config.yaml
num_hidden_layers: 8
hidden_size: 320
num_attention_heads: 5
num_key_value_heads: 1
head_dim: 64
intermediate_size: 1280
vocab_size: 4383
hidden_act: "gelu"
norm: "layernorm"
norm_place: "pre"
norm_eps: 1e-06
positions: "rope"
rope_theta: 10000.0
rope_fraction: 0.25
qk_norm: false
attn_scale: 0.125
bias: "none"
tie_word_embeddings: true
parallel_block: true
init: "normal"
init_std_qkv: 0.0356
init_std_o: 0.0442
init_std_up: 0.051
init_std_down: 0.051
optimizer: "soap_variant"
learning_rate: 0.0108
weight_decay: 0.0
lr_head: 0.00846
max_grad_norm: 1.0
warmup_steps: 200
schedule: "wsd"
decay_fraction: 1.0
decay_shape: "linear"
final_lr_fraction: 0.05
batch_tokens: 131072
max_seq_len: 256
doc_mask: true
train_tokens: 409600000
max_steps: 3126
dataset: "wikipedia_en"
Each number is 500 + 40 x the weight over its row's rms, rounded and kept within 0 to 999. Layers, rows and columns count from 0. Numbers have three digits each. The size before them is the row's rms in percent of the matrix's.

# down: layer 5 MLP down (transposed), 1280x320, rms 0.051, rows 625-661, columns 224-255
# up: layer 5 MLP up, 1280x320, rms 0.0509, rows 626-661, columns 224-255
down625 108:461483510468459530561458477425460519478404538454490506535524496493484523419497531459477470517514
up626 109:508461529529549536522493478485502546579516531445458486517486554580455541571551532532499563545455
down626 105:546490449501508556482567475491531446533443554568488501447448436437544476543506504608466512487545
up627 101:457579506502519436478575499508549514587485521472445549535509561426462490490506495491554488552590
down627 113:415413518517500546544410467456488484526547481582488492561457457411550477464521497598486467580466
up628 101:479522515479540491545513431497565605456481459429418489559451450503473496468473442436568492537498
down628 103:542498513464522446536501508587503533409519586476529540491538501454495533534453555530459567425451
up629 102:480447454422505486454504463432535545496547490478566455493594502463455511460498505526540550436459
down629 096:555478511449440546538440521458532591465538495540463508491477503534470494504480504506463553520577
up630 092:481494455498468501551506502475489567464474525486556473480508439450506467468522507555493481458577
down630 096:574524485512510518487551548615549520538478503540540504517483508497537510525515636483475475489512
up631 097:555507495469462528529493537483461559570510518473524490391490453561503455513445534424537543430522
down631 092:546455518513471490508453479568495498499473480547506502649530457479472456463521511459525475545478
up632 100:550481529506534491459470503525468555470493513455468513455501487504525455471499484526467474492527
down632 103:479466471410498555507497466504502431527464491516522471523478504469503516469571518503516560464569
up633 099:490498486511531543552527544464460522434519490455506491500554447461474484539465423508493501438514
down633 092:475532529493483518447474514518488507502519501461481430490541564523485537530433525504496506423487
up634 103:460543523544549526505473542501425506479418497481478530465482485494510494435573535459492540522461
down634 109:483467462536390525503513494532501504579454549524529510518440454523557517484498448545464556503464
up635 099:584548456528547557445511514405489523518470477470520459535428473471523459533522416481450518474505
down635 095:497437389500496436480525458497400511525534462527498525466515538528546451510459478487495473547547
up636 095:476521473505511553463487468524522504454596485539536433495604538455548470441613487479553421423509
down636 095:473526481518517506522455489525538544507475533437496567502469505520462545440483502468471491488518
up637 123:548519475500493598416449498414535555524486529486499501473445435443481443513417496422432428525501
down637 137:492486504532483593512492512494481527460498572465469492484494424485473475510454472458444469471544
up638 088:515494500479509534520529522464531537525549513476373524430551564569519457542520500493499470454555
down638 093:566525507567577502517554490531522501491495467533532464510504486505471531489462505490518503490470
up639 100:517395553512554487549542490526543512523524488515478480505508546538525464526488507494477530469590
down639 101:442478434489470472502441452479430447510540532552490477533467430479476550488530533484509442499521
up640 100:494528470472487482469502452412463520477593485458536514493514457479497508506545537504541559483538
down640 097:514496480459463438486566532496537478489499520584436528449448525496541500514462509492544381575514
up641 092:528469542479485569488485530423501483488502411464538467532548500467487477485434499539520468509428
down641 095:496469535554477480550495492479518496532429550518502560491402471499457449522498539549509508514569
up642 096:564539508492457569449539490505543519504475572456471451507504466614582509491494472565474459525514
down642 100:508483545466481485466464540522525434542497563510494517495517470565514502520465486505437527473458
up643 100:496478477542531501542464488518520445584485493430488505547500555480569498411544449492534471523490
down643 101:505492421497510510538493513412509527493570552524539485526471567522460479543565582429419547560581
up644 091:530525526465470523519533486511486515579493436482572508517515510464486447517516510513491513494482
down644 101:528488492522534483512478516451512530429477533512449456494511449546481474456500527519518576524451
up645 096:494462495553476500609411490502503481563544555598557489453513435507546524451465497522538456486585
down645 089:485511486511532483413430500516498570501430429528495442506477509458526468501450479558470518466412
up646 095:532494494521474499514554504466517545579540418444436460519467504494563461517549482485469505506483
down646 098:562569431516524497484552482493459490487487467542533467492555481508452523546496573492545483518430
up647 100:449494504499520529509522549491538542502534430530463519513555463511488486478465486474453633511476
down647 102:454515491485389432482485432525502505520455484551421493536483492494484477521508586474571544496434
up648 104:492556461429499473438556493558528461533533535510577524454486520509526449473531507494580527430481
down648 101:444513514515473515508460472519413533563497555486447427467508469544494489547592534447517459578509
up649 099:487473512554513543500519562483506502471441521533460492480383473545432499490460505532537571508488
down649 095:496421489469520481482553488470442568490500475532495490516490517456489488460529462505525474467577
up650 100:469481489503480487449485489460533485538490594472480435443461581494511503417471470544472508421526
down650 099:463573533445524512429561568518462520549481479525500503469516508486526463514461504498482533533525
up651 100:433489438483509508493517482464453471476485539466586479484548588469503511451423445506503518537424
down651 111:445509491491546575477515537459456543464462515457490479505566554495520494473481502413482524489510
up652 094:482473493451501602527537541455575565539512553516520505443583498482485524474440387512422525534519
down652 091:560553580495524521486430486497477528543488452514506557512475493500519446518479498476528448484528
up653 099:573559483440524553456439444448492504529496482478498523529521468436461431455528462478472555473498
down653 107:491509447468538452495495515474487474481551560498529494511432529381515476541486520490465412507527
up654 098:445438455509445530471515583510418447517544505468506467521566487497505507511496544474502577511495
down654 091:568519405513522490476533502453473569551489480450476520516506483495499481541515562534505486463539
up655 102:502399517469590485451479440515475459549576547540484531534482474474464483526497588537439434526616
down655 090:546455506551451482533524521517492510513516510425499490519516578493511507530545487488571565516429
up656 100:456521462539450497543543479510432539547608535509433513415553570545526558503532508471530479511480
down656 098:557515577509453450405507469499524497518525542536488441538512483441497492508493507506491549501492
up657 099:556521539513519547473486476451491529427461551480496460545511527510498516462447487564422471532486
down657 105:456461521517473481524541522460509544505478541455470515493516476528471466503436524524492500500445
up658 100:550530504509506529489420468478473452463462499505412473509450551479491564494433486452456452507475
down658 101:532476507441447501429524517469505571458522449505492523517542483561533496531574394506555497515518
up659 104:517455541388395512425462588504438387474481486520471511532467482451537534443539500504509516483511
down659 108:508529465497530599462485585497544472469452524495520570527501570499495503541483533484511508485494
up660 101:555498508488502465514546530493529535506506490573461419548454466529483468535550486558514510509469
down660 098:557467519577609519560555577527492464445425546507524564498537547550511543519424475488504502525491
up661 102:468503529524533460505501496474542470480505501533507430509526473537504518511553500475518527501527
down661 096:542503528543525498530448464503511503441494521515526522473515520511509511528495574525552528551471